Weights of a small transformer language model.
Training: a variant of Muon for these matrices, 15108 steps.
Each number is 128 + 24 x the weight over its row's rms, rounded and kept within 0 to 255. Layers, rows and columns count from 0. Numbers have three digits each. The size before them is the row's rms in percent of the matrix's.

# o: layer 2 attention output (transposed), 384x384, rms 0.0761, rows 372-383, columns 128-255
# v: layer 2 attention value, 384x384, rms 0.0276, rows 373-383, columns 128-255
# up: layer 2 MLP up, 2304x384, rms 0.0916, rows 0-40, columns 128-255
# down: layer 2 MLP down (transposed), 2304x384, rms 0.0156, rows 0-40, columns 128-255
o372 069:115125140157145121110111111131110137136076134153152131172111133140127104156105141149156142176121125121143155162116143125134129101123163129134099164097110111108172148112140084160161132148113077130116110133165121124110118117163184116141158089096135156167089144151082133164102142157123139107137116145148146113156141131190109108092159129128125125113159144132107132087137125147108119095150
v373 109:160124127106137128154198161126141129152110108090153093129084114124133107143134101130125127120152097138167149134130134142152153135119144136124157113095106151108156204162114111146168150148080100143142081104179076122152122126146162088174149140155122124151145098128151129142182071141125133136154151153102096161109103125139135144152130150136102125100118144141112165153112126105126157106115
o373 093:090097092122152132113099087085127117127129164105116156125140159145141104114129140132136158114131161133142125130152139103108127150169108163180119205166127088174113113121150155080101123130160142126143141141106148108125129113099126163114146118104102130170129148115158133117101158183126110134139093108140158107112141141113129118068092101131113171154112116149120130109135107128158148152144
v374 113:103156139117086144100134169116125130103102111093137140118158131090158112147155133138154088171152167139136112114142136126116155140147134137170114131119104122126079090131117178096154120131125107153131158133120157149094133137169085138129100140109145120096185116121104124136152147139094083134146144135124121126091118161110076083188126093085130105134145103112146099118090164073120106143140
o374 094:150129115100122112147131119145128096186154164119108144127093127130133182114102113145117105104104154124118073126116086118162102121097138116111132158090192111117149141108118117181118178110109135132137132090131107134150157126134132135137128099163155125140124101121130093127073182096152154138168113108152146142110127125130181166114101154136133142132142163119141139131142062165168175107132
v375 098:118151143096117066145149143133103137144126133097159115135146104080142139165161106148069141132127155119123092114121143129110154151111123129162154151156150143131144120153134120139119071155147117130077149127083134124112122101134115157141102100112094121138135117124163116123153129115147141141197134111107143128118102170120119151145081154126062114094187132123163112116137158115141173146086
o375 086:149089126140122166098130112124123109147114114140103152127109121111133142077121118096181127140149126103118155128102086134154104138130151175115119096101148115123076105091158155160131166101110134142155108126166113103083162145118125124087158144143145124102133091125087148153096152143079097139130151125164121133160120067160126105096110144168184117131120150114121149116099148159095112113162
v376 106:115113101121095154133106112086144103131128110141176113115085136149111136090156153124128146143145127189113130110109123118146116099139129133101127122132136207178143142119126109103104184137111141154137091083138105115078092114155129117138083122149185150089146140139113116122106128113131118167104099098130113097149116142132179138136134146141127165121137148144126177102131158122081100148116
o376 097:126138153124145089141148102133092147113136116108117121134172141179104136143113093144117126105131180109143128099119098154119158166116138109121134119161103106111102125102125181125137091117156102107138164117147111155153162108115112111144140137125056137132116095114155139141125153148150159124111130125144119117090110162153124108130125097125150117155117121121132078156169103158105161107086
v377 099:152141098131153141147138132129172114107142105121099112157138100151114139157134139122142180131151109128128134090148135146157090132134154099114139140172139118086138133131101107127139081143114109154137107100126146124155119150095143130141115132134113115145132110104092142160157133153168174135095095115123167112178139113167085106098131166120141167129094149171145180137142136148117139138133
o377 083:102133151127089114167133110107163110100098146118132108114115140150146101139124108135128084087130128128130088123108109092121140108144094152102151139146107155133125162122155143127119162113111164119117159147091118125116113142131078133141148124081093174085125143110177129091161132103120115124121134090151114148108124142105130169122137130133145167150155117124101115147142109129123135107142
v378 094:084135163112119129143155173124099123141168105127160148089152143138159144121141125138101132095111156108161138142160156103122143098154096159129129143098133149166118121144154165099149160163152132101127107120168119128142136176108088073140161139127123122093152113170158141151107109137136102109101136113080123113091125181118104114123115154130147104151118131113121152110137166107120139091112
o378 077:178101078125160127107119088148136132104107173158103158161105113089107154129122148140155160164149099144110122143109154135170077146113153117148098120088108146116128110123105090145125170085150109159136159124105124135091115089133139150080103116144111136157105129103090101118109151116120134154135101121165132172131161111161120138121125120118133178113139164152131146110152094121107168164127
v379 100:155087153091149150148113123136188099125097163134118168123090143135139131135080123127130140102116128098121119161085128126115088136070135114118144154123127146137146138146116168128126137139143149152118108114129116082112098154154139061133142114104127107130111095123153095063137101119097117098149142121122090125136065124142142160118131165185134145138131135130077118120076120148122133178117
o379 083:093131136158123103127163124115060176136142119153132115161135131139098119130153135140124147155121089105136137118115126169145153114140152142114130132167114140100096125164126109134120122149182134150100094156143138143140148152121120143098134167128087130126143148115115150168153161153132121128126141139134117116140091142118118132079148094092108123119106136102139134143169159110115130127133
v380 091:155133157184089170107152121111133105096130127141094108152074111096140143127100155158153113136156128126121151135143152109162139092139143116127132131123163130115124182133135083162140100116098162116126180135105125106103114100163113128104155081171183135158109162146138100097127157136174150102155119146098141110157138135128118137105140136099154143104121056143141121143155133168151164114126
o380 081:106132158112107079189105164134123172121131084145171146153143167141113103101150109134121142138089106169138159119165097141089141112147114131072137134124082158126124118108107156148097145162160152132114081124136127143129087147128122103165117135097121095086141165146122159160135094155109131149125108175157148100147098139115129103153143125129094131118130187098116150131062150136133108167148
v381 097:145115177132157137127101098113179123134087141077125154105114192117114099117141146125140157141098157112139099125111164118157173125151101108142111107134145111156147147155141126157136100117136111107106131121165160126118117107145114124155117169094085091122124103129170101152176150149081112142112122137116105139121119128117112140112131098113124150089117140127111095141125135124132124166111
o381 081:120158091134108131113189149136064138129122117135127128131105085116150166147107111173098120119180130118152127143154118152148101106143167146132119157131092121118113100154149134132137169099078141193170143140124084090120127108124140119091124144131117152121131137136091157097111132173122123131143150111173112111138140109126064146087161159184124114167169081118153148127131140111101161089152
v382 098:149131137131138111137061119182136100100126127170135141171129129114126134098154129102116151121118147102137115152158134129103098167106141175146113148139100099134109076110114175109116121136149117132135129118107117114130142131119157127141135115138140137080072146096162098129102111117147131141130106128140149098153125109105073139144145134179156122086125153158120086153111106147103185103170
o382 088:122141113126106119152199119094137132133135160109102124132086109175124134124125121126116112127134108166104130103089110126146136124156125101121148148133123157083101182122102100124115099133155135087095125134138093185125118137119049140124134151137114136131137147137092153148142151142084113117126117118138126120095127140122162141102149138078145150175117133117135166141121141141136115136145
v383 105:109126154127135125123139117169095080148135096119170141118137140119139114144135122114107123131114158094110135107119104109137132128084066109140136147159110117141132171137089145116151186154111136137095146089092149112145161129102123141102119132128147141121125102160171167153131094131157121118123097137127147141159138182170128187140101103103114127157158157117151100118116165131138090125153
o383 088:132098111174137129103129120055154164136108111129109113099121124171118151114148146128170142134113093131133166159077184130144092128137180109106120115133156123135141090137173112164112067107141119138125117197158141130098140144144134150118143123093108094133136141106114151093132143161116118159151149117117123110072112122098111075085143150138159155087097174144089165110151123096125128165127
up0 092:111107141104133156134080142113125151120117125074101124147128130156118132114081147111090116109169131133119147138140166138143124133118113103142103145141064129101179133147147105113102113090159120113087104149123102117154096133149095175124131091119150178130105149147137112133101127151137166184112151150122164177130141140116165134131141155101122069134123120096187114133147132090107092104169
down0 115:134175147118086108132171110136108112087105124116113109101127118153164114094151144148138108148116152124120127153143150134118134067130153134133133098134120153147120146132164181134189116130129129137141096112137113138139130106134120120163128185124095059143118124126118078115112134134141146122137112118119122077157111105135137151117123110114155156124119155170145141123130142124130112122153
up1 096:161140100124131089112083120159109140091166142102123145122098097116118113131162135123138118133130114098124141100124173161184110149116126129125160101115124133164114120159147134126122092122128143137136155127145084075147138139128138121122141143092152079081141149116145141126088131154129145170131118130143162143101146185187141090145112158138151186147094141077144154171125132126147151127119
down1 107:113103156100162138106148144167152067163169124111149129140131156069138096140160098112108099137111120123149113121120168152123093134173115108146116102148100108135133058126130107100143162112121123114138121149138145109138135139103085174141129130123176145158131123153138117156161145119139119158136126149096133134153110126095072175074139090129152146132148069151141099079114176154129137150151
up2 101:147110125121138094132114083127114088092127145113160122126131098139171122147135164104131098135136158126090129164167122105174157122136145065135126102081145142169139183098182122119145080150093132111102125121129114066154145187097123101109147129120114113154141125120112122131148175137136127099111120093142091160123088133155151151132160104091123144133152120134158147139145111106157110083164
down2 083:167151146086132074156075157091127144121147114141139126154095190094075146167124151149121110111100160155140116163141110155162105171139157093085107155143120156116141151107122181150128175142153105161153104137169122135112141132120097166124127175121134132114162107119114090107163117139107102116135134137134120108141086137081146120122086128142152153094131166108165128093116149112194142128111
up3 094:123115175126117140099127136141139141110169102126142105167106114106127111124127114104089116165094105140105112123141149130126116185173096144129111165097145108132140126133132086136168090148128141135158080109146122119182124120123154146126125188119155159119142111051156115171131095120145143179189175115157144153127148131168149155113162119122126165131118130057161115110109083145117140139135
down3 092:158123126141129131134102105131118132122141101157190131134152125155123099171130131121112169129156141094131125146135064118097162147106142168144098117139081125171145148121153124161120120161101143106138122118151143094164140111145146047159155141129153113181148138101133109131113180135099168099100120108118144125153131121073163116102121123138119103175152085181121135161136113108102108112124
up4 096:150149099124109172147123107135120135157132161125152145121129112130152154091133136163165120105161118115112146131077094155147123097125123102137070124120081132121143140143146138175139136114119122152141153141117117173171139105132140107134128161123092136146134158128156151143084141103095123113147128139102072145071118103165116167174142118120105160097131170164107164115116138108132126118132
down4 096:091121092140149113085150132133115128176108148101075106119112131127140131119109167128100123150156122101157140145109116160146162194148104130149149104136098103166107091150111072099145096094119118104162125120127104081101120154123166161149128126090135152105139140143135151135143104151127130123112134143133124080114175122110128144133097119134130081079164114094132121163136093128183143073175
up5 089:138160095132151092191127109119175120166131127120129091099107090163124169167177123091121165108118121096107136099095125107133099121131125153149141134144132067151169142091133148150123103108130136074132111128162134127159119114137109128156091117101102157094102126131181161134133127170112118141122143159120111120124115122168110123127104133156122128120089124124135140116136155114130124112143
down5 096:134158121159077135092156156120154091082104118155169127174132125136166104118139184145101147140171155103139151139139136113146126126162139152088140134129119097126122125112120104083140131127148090130128131143112143124096149138092138103129175144122144134112118127127139117125105105086118121094094136111116120136127146126082132079119150196142131111123132123111181162128171102127129105102112
up6 109:155116112122102103107129133154148135110124144144085146156113077142119142099140143154156126126150108138129150103103107159150092147135105143154123098099170130120136143105160087142130140134074110131134154138147085100113144183113140131161140161145145131137128122106115137140160107156104141109098124146117165157075103154149114120082116139129166103135122142174135105108137148125141169080152
down6 095:147145109141161128160169125092172150140095154088137149085132129089160130156160116117120133101149120118129067119131103147149139127106134133097129106143140148168136113157114107157158157159143125132113123134097151151120135135154089094064137120076113145119116174118154112156116161096113120125116148118125155162151100131105093154138095139113135085145135154164145146083180135149112106124170
up7 117:127110114160095123165168156133142115077124128108163172147151130153132133116125141133126125147130138109127157135102180121119111125148117069158119151147152140129149126122129148086119161139133085147111152089101129108110139120100112147121120103127078139127179132100147129146110130103126130099140072074106098095091152142140092108126132103147095151179114149145105137108110098130093105155159
down7 091:118126166153134128134166124145136147115097133129152135150120127129136116139133108109105135142127122112151159130157163104125141145134100148138151192155130140169141125125120135106117134109120133131121131108080136118094152127100143154159135103094166120134161096114145105118159158111185112122093132137158130128096148170151114148098126089151131137092146159120119109150142124142121137073157
up8 098:139092143121151124118108144105169103140095107148120093150157131116128151129172120129156139080102133154142133150080163129113115131106133130110104111166104136125094141113130096123130132087145107137141118139144117172158144166133105136146141100141129138124136118145122119137126193097102131119154140120135144184083142133123169101141105079113197123118146139098122149151078161154118123119135
down8 099:145166125084114108127127143219163129111138123123108066122199115125107114149132125142113099159170150145149134135128132133091137139096117152130128105131117144122160137166131111155154113115111076128106126165121130092124130131127084130158117158100151117099120167127142153137118131119170114127118139119151112110121096125117143136130110128128081134135126103151111150156119104153125114122146
up9 101:154112132101094114170124149135162150086125109140087139127118118114152135127148127134136090125093116142096125096152107156146149096140078125144129206115155122135120143157137111124171148136093077167137092126103124117102131142136130129129103142129118115119149161126090122141109125107124139090132123128139146104111117142112143139100149157079114158143131191114148127094076149156134159182126
down9 100:134130126101181096156093135110116092125076131119114120074131198131105102117107123133118118127148172114140150113136176107120128168149165112161105123143128158131155140109130138148095127144156127127138171121137130124116079110119140124110085108106118128129149115146127146072171137118182111122148103108127141118132122133145127160127107151147139132123120117113155149182105099131178141132142
up10 100:130148155127121116123141138121121120119096138173158151098124168153155151108121098172129133162116119181109117138126123145135130172087108106168082113103168120114126102127119143110108100134148148113158138136134146102092123141116129167136163132118124132117155119151124110147147123182122118176168099119130096136097111120160127128112136173123125138189132136112111167135128098109159073150110
down10 086:148187172141148159148103089160127151101098148119122180094108136126152155141155126075122130167136106110093120137143090122133171129134100106122124122121080068130114159103124075176111130107145148182142156106143111142147124112149121136144174076134107134114135149121139155130136139136123138133143173094182115116120075116134119136139136145132146135132103094131099104109124151118144127182147
up11 091:129102160124169109134129149091098116186131166136165142102112132108124142142167115141151187120120128084113160140072128156102117116135125148114150175138108133133152114140116167141124134130128150138157089135154137108176124167142106144145159155130090079102100076105156115105120047108100108122121131126160133135141129127125161135130135109162115120098135158147163144108105121109134112150117
down11 107:118101116113133151093149160133181091182115157116110107125126125121135084131117128099100136165139171094111143129094061169120143170129107114078117088124118121128102151126089143095091149132124128139131116156106130092119127140090134105109154139127096126127095127099130117119128119151141131112090126098142122119085128123112116132141075153152134092101153146125145131167144127169121138148107
up12 096:171165123159117132137157086143147086178126168059124148097106132084147180106152147097146145151142128110077095138159157150119154120110171129126149132143114117138135123112149121139119113139089110131151120145105107161150113151154106137144113089121111159130147083127140144093113125081092116135117143120161108128103100117194136114126118131102125110142121137166138099120127121139090160131118
down12 112:142132154144114130128130084136132150144148169118113158117090083113124168151156145103095136112115145125167099137143149111129150128122142105159169121125121136152134112143139145092110137180152124135142096127122148142139116098154094133140092116110104160121091139127093139145159101116136141134159166167144110119091122117163117109153156158068158146113106146142125156090122168151147133137138
up13 100:120114129150149135091108147111165147144141159113094144096139131122181138140116167135148118166135096114115107105140150074088148148148128120125160145113151124099154151122151090092144125109117172141134156148116179148135118144163151133100089161094091143148147124095121136120135166104160093108078144125119113114131125145114130089141104160116130130127140128149102121095156123138099131140113
down13 101:179117135061136133130136133135123099131134152158152162112124129146167103127131116106101134155106095145077116130112123158144149105150120115117114114064156191091093082128096175091131117132100164147159163100124150124128191153119182148161095115116131144126156123164134140114123137175150147150124133132092149170139136106162171136129168128089133071127142112130143134160136132119098143111145
up14 102:136107116138090147139149100096129113083086146110152130137123134162134144130150141152104158100107117140111122156134102087121094118138171111134134119106133106111125181112142092106152135143120095183174151135160106146154145138131114112116153111171138123104132124137120139121163102142118048111115122081081125121084168130159172142139113162135169130158139078130139130173146137120156151150129
down14 116:123098113162144129115083114099099116127124106156162145108088103131135098099113127160104142117126144138163101126130141126148136079152168084175153154152147133134083105101155179117086121140090155139135137157123157122138148109114178100102056105114141125113103125139102133140081140111118174115108099162152161122139123139124135133082106138119134124115157129114140137136116086065110085170173
up15 100:140110114144076125122128117132127116156093117124126119107148149138135166137161145133077089183139115110086137089080100110126142171140086099147091131150129128126130138086171096164140135114155102132126156104120140158141141147109088147131153140110118128141150159123121093118131117124136139150143122162168112182129121143138085134123153109136126117107097133186129124128134107125150150154107
down15 101:160168095137138152128150085133139099149115132112106120110157127097103118122132183153130084131130145113123154080101071099103132166129106156160092160141123121096149103125161145141123177157119106093102130098157133143108097120115115163145161155116090130147137163115125113144069138152122140166118107164144143165137097176119141114119125134149150154122093132116136129152128155148151177129155
up16 109:153157209141152156081139135168171123135104151103111118129131109128165126141117137134112120153173118129127126125109104118124114155123141136153112141146117105108122111177170131116115097142134131160157128146134170142133108116132103150169113107155147126132106115121131137101069102144100178128149103128127137073128143112144145127149114151125127172132120160127160093116114123147095190139124
down16 111:133154108164141138115151105161118124123140136115115114128128117136111156162117135146128127112132124139092155118127153099144179143081142142151094120148167129109117159129114111109111114142128119081125121184109121138132093112135099110157131132134149134129144139097140109115123095125132177102151111126135185098117118145122118177129118146130124127127120106156124173111144149168126151152138
up17 109:108091118135107093133108123135199111103179115135180175117172094119135120145128111143153143160151135108107104157134109122134132171148148095103118140184112166074070104148178135149098156128137111126133150145103167153157157097124141120169143165140152103138134104105143096114090120135161128138107119134115108127128134126151151158180127098105103106124129149117111098140134149141147122121126
down17 092:122095102115124127127132123114140078198146152135164082067139101136125165098107133107118120144150131163121117106102116184116121159149129069146106157149140077091148118160170183134126151141138183169136154148129119075140126115120126113140099153143117150113097144134107127102134125159101148127100084147092153060150126126140170116147139092130114112122121147102109090137105117075123147113179
up18 099:131148139133115135147095189114123123140137127135096160105097153148146121168134180162141139162117144151105138096158072070140199149093126103167108079097153123098119093140144128133126115115131140102112107088100131144137143129135111134151144146148113125140114134074129093166142152111120102091142088082143103108123117113112116109143131120120119097110181106152123154084108130100108091166161
down18 100:114172087117112117144113092123160106174174130105125117139136115162187136112165153114115117092124111105086121133118157117134140171121114105162125120142107105178141101152136135117129115135100114122106152121127169094111115140129135168131123150135147100147118143139111114177172148139137137133112121113102125110119092153162151105108139148114087087082156123179137103142149102145173107139161
up19 095:131098156113149149137105162117135120118143111173120122174144100099156126132101136133105104123102141137184126073094140088165137140158136121113146117134108155140138150097140103094153132153162096099126128118126117145119141106106178137168124130082112156088123111098154125177146117109106157134077111057163100100079178150142126102097143125123135061109147133113106117138120091130162166122129
down19 094:143093131125123166116139145122125147139104122139131135171121156134118175137119148173118134113157098124140163105120106105139120067138192067153157123156114134133110135088127091187114083148151114128126150119150117111158111101141125152120162143122110122128111134136146127127118128149149081132116103110118087190129098155120115147150170129148171105121104128140111152151150132132130125129121
up20 105:114086113152150101112153138142143152134154113109112120141139118124130124167141160123095105133107118078129157097100148106125103119128111121174116171127114123133129117130118100147087124130086124146104121138137117136160104128132126103105136109108149127127126094092152090110146120140145108099135154104131142102101175138173154120126118166156140122115168122137167084139115128098104096143106
down20 100:111177137074148150150144108172124107147105135111150135139114142125106139083115151112155132135125104114133098143116136107179109127183142161123114094126150105138102178086146137124109098111111152130164131128137104130155111105164120133118087074158123161084095132131132085118125106115102119150137101101145088122144129148111122109160098087120120120137084133146110139165114084118157147150149
up21 107:122145140124127113130122128109167130111160141113099130122132137117166134125151127138115117084146108125145154170125159105093146167156143130119149158119154118125104152106154106088126153104138083130162172134169128147187121158182110087136119146123157120144104109112123154136107197118115101114099105111134123164108156166090163109117128149092141101129149138123114154136132131129114163131128
down21 099:163128092095145139126148120118171137144150098139111086138157124124155160155142092140166149098140130154139110130104193137083059109130092144136124109162105127117110153113122103137111120165152151178196130163140140118090093110162104139146145108106118158110106147106119131170104166164171091074157137128163140158080132122147145124123138110151123117148136177158128098123136119109131136128097
up22 101:140083174141084134095129121121146123128065114128150134116104092081148121145104142113171132109128155118111123074115125134124141097128165125116098139085150143179080120166098111151116120130150101172141122111175141114153194163114112139168123141128112124109138136157093115123124113131109088119127184101109177100146137130127128114146145137123125131108131160157111135152128142147113176109122
down22 101:148162141166172146164154126134156142163131110144143145122103145113108123129183137130124118152135157117143155142133150166107117062137113048128085091132099170098121116085109153149123073111157133104123173115125133164128117131098154115095149092130122097157113122118158127115119133126132168127155119131176098067105142133110132170161153116100106094099118100101176140111153093154200122134150
up23 103:145142134089090126130122144159114142126074166157185138177139144146158081166115162117132175141129134077101123137148102133162095144151151060118103144142185169126129128114124124134146150131169152129143145132163152131181159085143133112183116120143150127098096116112128156135129116107102100133133128124083124132136119121142142125106105119119155158132112124096141104098116153101070162106121
down23 110:120134145105103150133082152118082155144151087142130107113065163109129145127118109143116120140149132141139190120127159171157164163101127118086108119137151097123131127178133156167131143104118143100097117092125153159094132131159135122150180123137146157118164137127143106122149140118147167098170102104144128151103113155129111128125143139113124110144146123110101174120128140117191139140145
up24 099:116075116152145141141108145080130141164176153110066089127118157141136170170129130127160107138159145130123157117151142128122124119122095136110146178137101085118105118123151121096149127075113084096131152121157108105084176133179130132177120122122108146144107154116114139111128160070108094111128099122162093117138123133122156099087133144093121105101132164114133137132148155141109144126141
down24 099:154134152106151164172109136126128153101130104074157127075137155101157148143118109122114133142129143098119108096096139152136132131128152129138132112158117126138135115183115150098114133138118147081139144156109117097117144092115164124152135105132106114138145150112142166150151111127142149176128119151106137151087119103131136168123122159067177132177117097087160142124087151183119124177159
up25 098:105153141119095116122147104113116132138130176096120134098156136129148131098162127118152181129208138131139085143111146148110140103134144128152162090115113165114130091141125160138160104113041119119163143119104124112137132104148121110126140118150117133152120167118178133169104124092114138159107108089159155127110167125145144151144146141077070151182140109104124100099113087146089155146140
down25 095:114114159114151155168172116121143109140168178134122114102133110127105137116124156113146137101146138115147120106157133074136076085170118095103115130157113111158161153114111150100114116116148112134111124159172164126094123115126115144136134084123094138149139161118081154143121106119126132149160090142100118118145122177132118124081128157126122080155125148141109119119108105106125107156156
up26 098:123112122112143136123095136112123123121170149110129124162146156117105124103128109148112128127116143132097143118129111095134125111136121103151103105108120095118130142121142101156087180095149140143146162148116109109150154109114148146183142121112158170143133139138144141130128136128104139167117184083101123166102072132090087098141167115091117117150137088126140124127120125103097133139113
down26 103:111097146120177118131129105099090124110127098129090144120113100114103087168133114134143122147087160161101158141099108116130151077135103120115131142162092127126150133148167084136144164151122112177146117151144133118098122158122113154132131081106112129103076130122125067118147108176106100145153132075101157148162075103135094131146118132101108121137161141128167168131106129123114090121095
up27 101:107118120130116155119108142120146137142117079131176134092167146127138119123139165111097154124178124158117110119163186111124182138132114126156133104088127110114086095120126167109106104145134102120168113098142155156117101114102057187127151121169138132161107151153121137164113109113119129142170123067088097104131115156131147116143091134139148092117152124135136114103123148107078107134107
down27 093:130132131167167114148131101122132146128145107123141162135170104130138135085157119167082110127094132146124123109158139133100111118121122151109150109101120142140124133132148187176122095159131085135162136123149116136106108170149154176131132162110123120108148126128119139123103137118133112154147143155162093096100109145154136104122132101116161150128153103149136089120120151116089101149123
up28 100:132157150122123098082083135119108119114124156103115112106087112099118106150151172127078125143149174120095132152128144121113149089141175107126171123111133118134126076122117133137106151123146122100129126150184175170138133164143181146105120119111128150098142111111152129173107130102143107155119107124066168146084159106174163124153129101138148172130151128122108147123149160158094118125117
down28 105:089153134148115150142114134089112126098126132119114124107155095144102092119156149152089133167110128094145091154123132092154155119086096133133165118133104132134143118130116106121135122107158108125121129153134147144125137107158160137094142053112109104144119155112143107094143084143177138151146099150177133139140121087113121100094164135112173123100116109098109157123121143162116131167152
up29 104:098095103115165120120133151136131169160126110093124120184124130182111114121135136141121091082134147099163119109111133127108128157156163098151108120130121101113103066108137122089136142144164119112104126167127123134109125130175110132090142101110114151116102132125126118146168129070073151094080181118133084092128156124095121128128133142111120120131147120132177126103147160114137109108111
down29 114:084138124141133116130158133163156119161131129111167109133090106153098097118098128135118164128098098123142119174131106140115112157160103098145160135113154129144127109146124109118133138111155111141125121166167135127122124078109124150136119093162162162117136159090134134122138167077149098142186134141093100149119173129119115133130123157155158136088157111103121092102139128108115138131090
up30 090:113135110088123109131113105149170090110153172111119193149125167157116120102137101141160103152176136127153128140133175139126114122114125169142093114141117123111146134119155066119085131095114159126117187145132062106122146125125111123110145088130131186131208177090124135094108143120142139106116107152126135140129108107109157167112125130149135096129173127123098103147150152135140149111133
down30 102:151090120086146126146112108128155137142124088141145158115154120151106121138143127160142087173131148104122105134164124110118124101159074122107085147086147105131127130112134166137144103153097124154136134154177108090118113093106104135099171143111127139122141152102099117121119121156171116119131078141154119141165111107109133180130128114125090096118125132072129078141140117153156154107133
up31 105:105149133101140101152129155124112138143101095091119150137130118108144153167142129131158181153139129103098153131111086104093131147112130117135099113144115134111136172166150112138061124122140151112159153142159090148121076141177196126152142124100093107131143155129140151143162121153094106176134135149155145160139118157128164162110130083117109142133131143129132115156075062157130129175140
down31 093:085132129143120162154151116162146127129115115116107132116154134131130140129085109137150149138113157146099109096111111162093122138125096086160128139104122160112148151177105149113107093138159159115126139174139138129116118161125139108101113131079079149137131145118156144117111136157106113125116142123132129126156149159112146178103147131131084081135129098149133145124119086164139152167096
up32 092:093134149133128127158116120152144145124105121130135129118093114122146094152126126122164123141125092151120139099104149153119151153108160145170108140143144135138182109137151126120090116151131111165144124107147153148130142128127111144132176165135121113179138142158126081098174147129175125130144115119125131133134180137110149114146153161119131122122118090099109077145103129133132125107132
down32 104:140135114162134112081116138084137161133161144097138134095133136112105103108133105149112157088144164108109111165107153129135096103127141109089135111118095143172126125099135105077169134090145129125142126151116154073115117175147094148142118139086154140119107096120157148168094150137104114155118104101131127140151105125111154118110116104127140109103122096130144134123130132124190116141118
up33 103:127150124173112113164141112162156118123144124134117130141129137220114129129098151111121181107134127159174115107139130136123102114134099101163099150111159165099136123074078111098137135141104104098114159113150101166100145137169102124106124111131085115129164107111123150129131086149138106115118125104119149110113123133136157151116116124138145129101115102144132142118096097131126126119090
down33 108:154151134118136150144131161136134142101144120138122109118133132111125173138145103105122108118139107113112115159132135167186133115170116150175159160153114102097082122079139132131094131114128128089159127118143151156110169085162094106121136134116108106157137164109144168114075140155132117192147159111156165135134164154122135127101120103103124140100121155121103075089140128113182141085111
up34 099:139154196098152145130090159122116147115168120156163117121111153091130088119120120136132145133099119141105117127153103104111167158132160164135109134139116108144076123150144114150129130104116186162130092081158103135107139139122124156123094160122061162116129125132124115114123158108113105153096075128121111140113167120136096111113082107093119102172113167070112146114147103123106141132139
down34 102:095151142186103130166139125149168129097125131130120093110145134134121144079161148111141152115127151121137165149115131148138162101094109088140136153132146133146166130115114112147169144142102156121083160148103143122136143134099131166125151123098138095095107177107089163087142112097117105126161157147140138120131108091147126151162149138120140152150173097114097185126207156116150138167145
up35 102:124120138116110158087132102114135108093147119117108125123102148119102155146136098125106087120139174168149142139087142115118131119171141114125124135122105158176144104135144158123142102148174119132125109139144154132089158095104117122128136134152160118149144108139139168122140146138114159146140133126158158145121185129156149154106078099136135148116108152124126098129115128109090156102144
down35 108:145156125139133156114174139153118141109146150146117087157126126148120129176134118138154133123141119189098134121092164155144126111150139151114134127128124126153146143151116138093149088117137123157084141145125137116068198149139095169115105126122124095127140128165113142066113136076096118115138128105096123098146092126167135113134149086106124105179124155135127126143162126162101146154121
up36 098:145156103126117151152119076141144106079151145076125163100102137131132139165154144134126123151136101135148080109114162162118134141126122116124100183111142101156139137147150135106124121118162115195137164138153130175126112093193094118157122118127135150119116120105114116104103121092129120158107142103156147126121084095174125126119125139133093157125143133136125121081084133108145120120136
down36 099:115149136105122192165098064173144090092111108102127108099137122161097139121111108106140117127094141113125133144107075117071116160114151117104137143105126075177137145167112121113144167163158110144122105140151144161122110090119119105064102094113116110182094152105134105114131106096154136146095137113154120065158131102152152136130141136145147110119072169120111139152093120112116123137113
up37 094:128143141048151124156135106143108085148110130148072141144085130096166066098166121110136181143116126124115103113146142112182099122143144107117141122132169131161111086083128138170089136114158147103134180114123075113134082098139147108120118111140130099164159158124123130129141133151121132120176101162139121109148125146156175149101171165136123104110130137144126137141125109117101090080095
down37 091:146139107163151075136124129084148155128098149135142108145177143137134151119104137097108150134125110168135144119150141123079164114130096167162109097131140147111098129134062104127156129115126111157112113141075145134129114144134113150145119145109149077133076135127158100162151176112159096117112164149110129186115130143169107120159109084145084137076120175071151157145091144115202183185159
up38 098:070097067129148124110137131151142167152093114090116108148117154102159112124162200136123152125117111107121111110100158133112116139122102130150144111097143147087122092111106137102108137123093104162123148134122132143159159135162124147131098122161109161118163092126142139126104153088135177137158156128103135125132142092127149107146173170151127151155117128099095112131096157131140135165106
down38 100:131160139128164101111149116139108083100124132137109139117116062156112090151121142079140124124163112158182116128170092180143117123110113096135112146161142179155141096088149133124157101166098145113128131145127116118122112168110122107126127107139104109146123162138168149090114070120131153123147088144116098074142145122155099144105113128148158111140146150103161164130098127141155099108129
up39 109:140180107103123112132101130152133123095135119126116160116151140133144127092116172070126094138132129177149078130114127140127105119115143131125107156134167134116104084104057107144107125128118097136160107114126158108151106127171132125114130144137107064213170133154146157143113124135113115139133190104122100113113136128125117135169121106129100129134135138104150115161120116106141133128078
down39 107:138152113074109111156143112132134110116130136123144107145152138111160124148072194116103171155092131161151142115097116135119117114154106135158134148147159160103173153137074155184098121095105097144139110090155111110147105114109125096140162087122138137179171090127104157117110181117108124089142158102106127140113107148118100122136110172125175164129074078133116147122134109127137120091093
up40 107:167145152087123155119117120116087128132162115149145127104094155114144093159198121106138117133115160155128163126131121118185109157138152167065142131146134107143103114127149105112114095125141102147154154142132109154143160165090122090140127185125132156092119136111129094168119125136110106142104129100103146115118163091150119117127134146132145088083132090177122129127134091140080155143116
down40 105:097078136126113105088156140102169143177189133123125133107147107087198186103127134106146138126154105118155118149147089161099114084183138147121148081142104153122092113103131100158137102147137123121164094114116123163115131131147146126122156118171100098115127155151119150139107149104093115116142096066169107145098117127120166154159134102157159105119100139107118121123166067138093083144122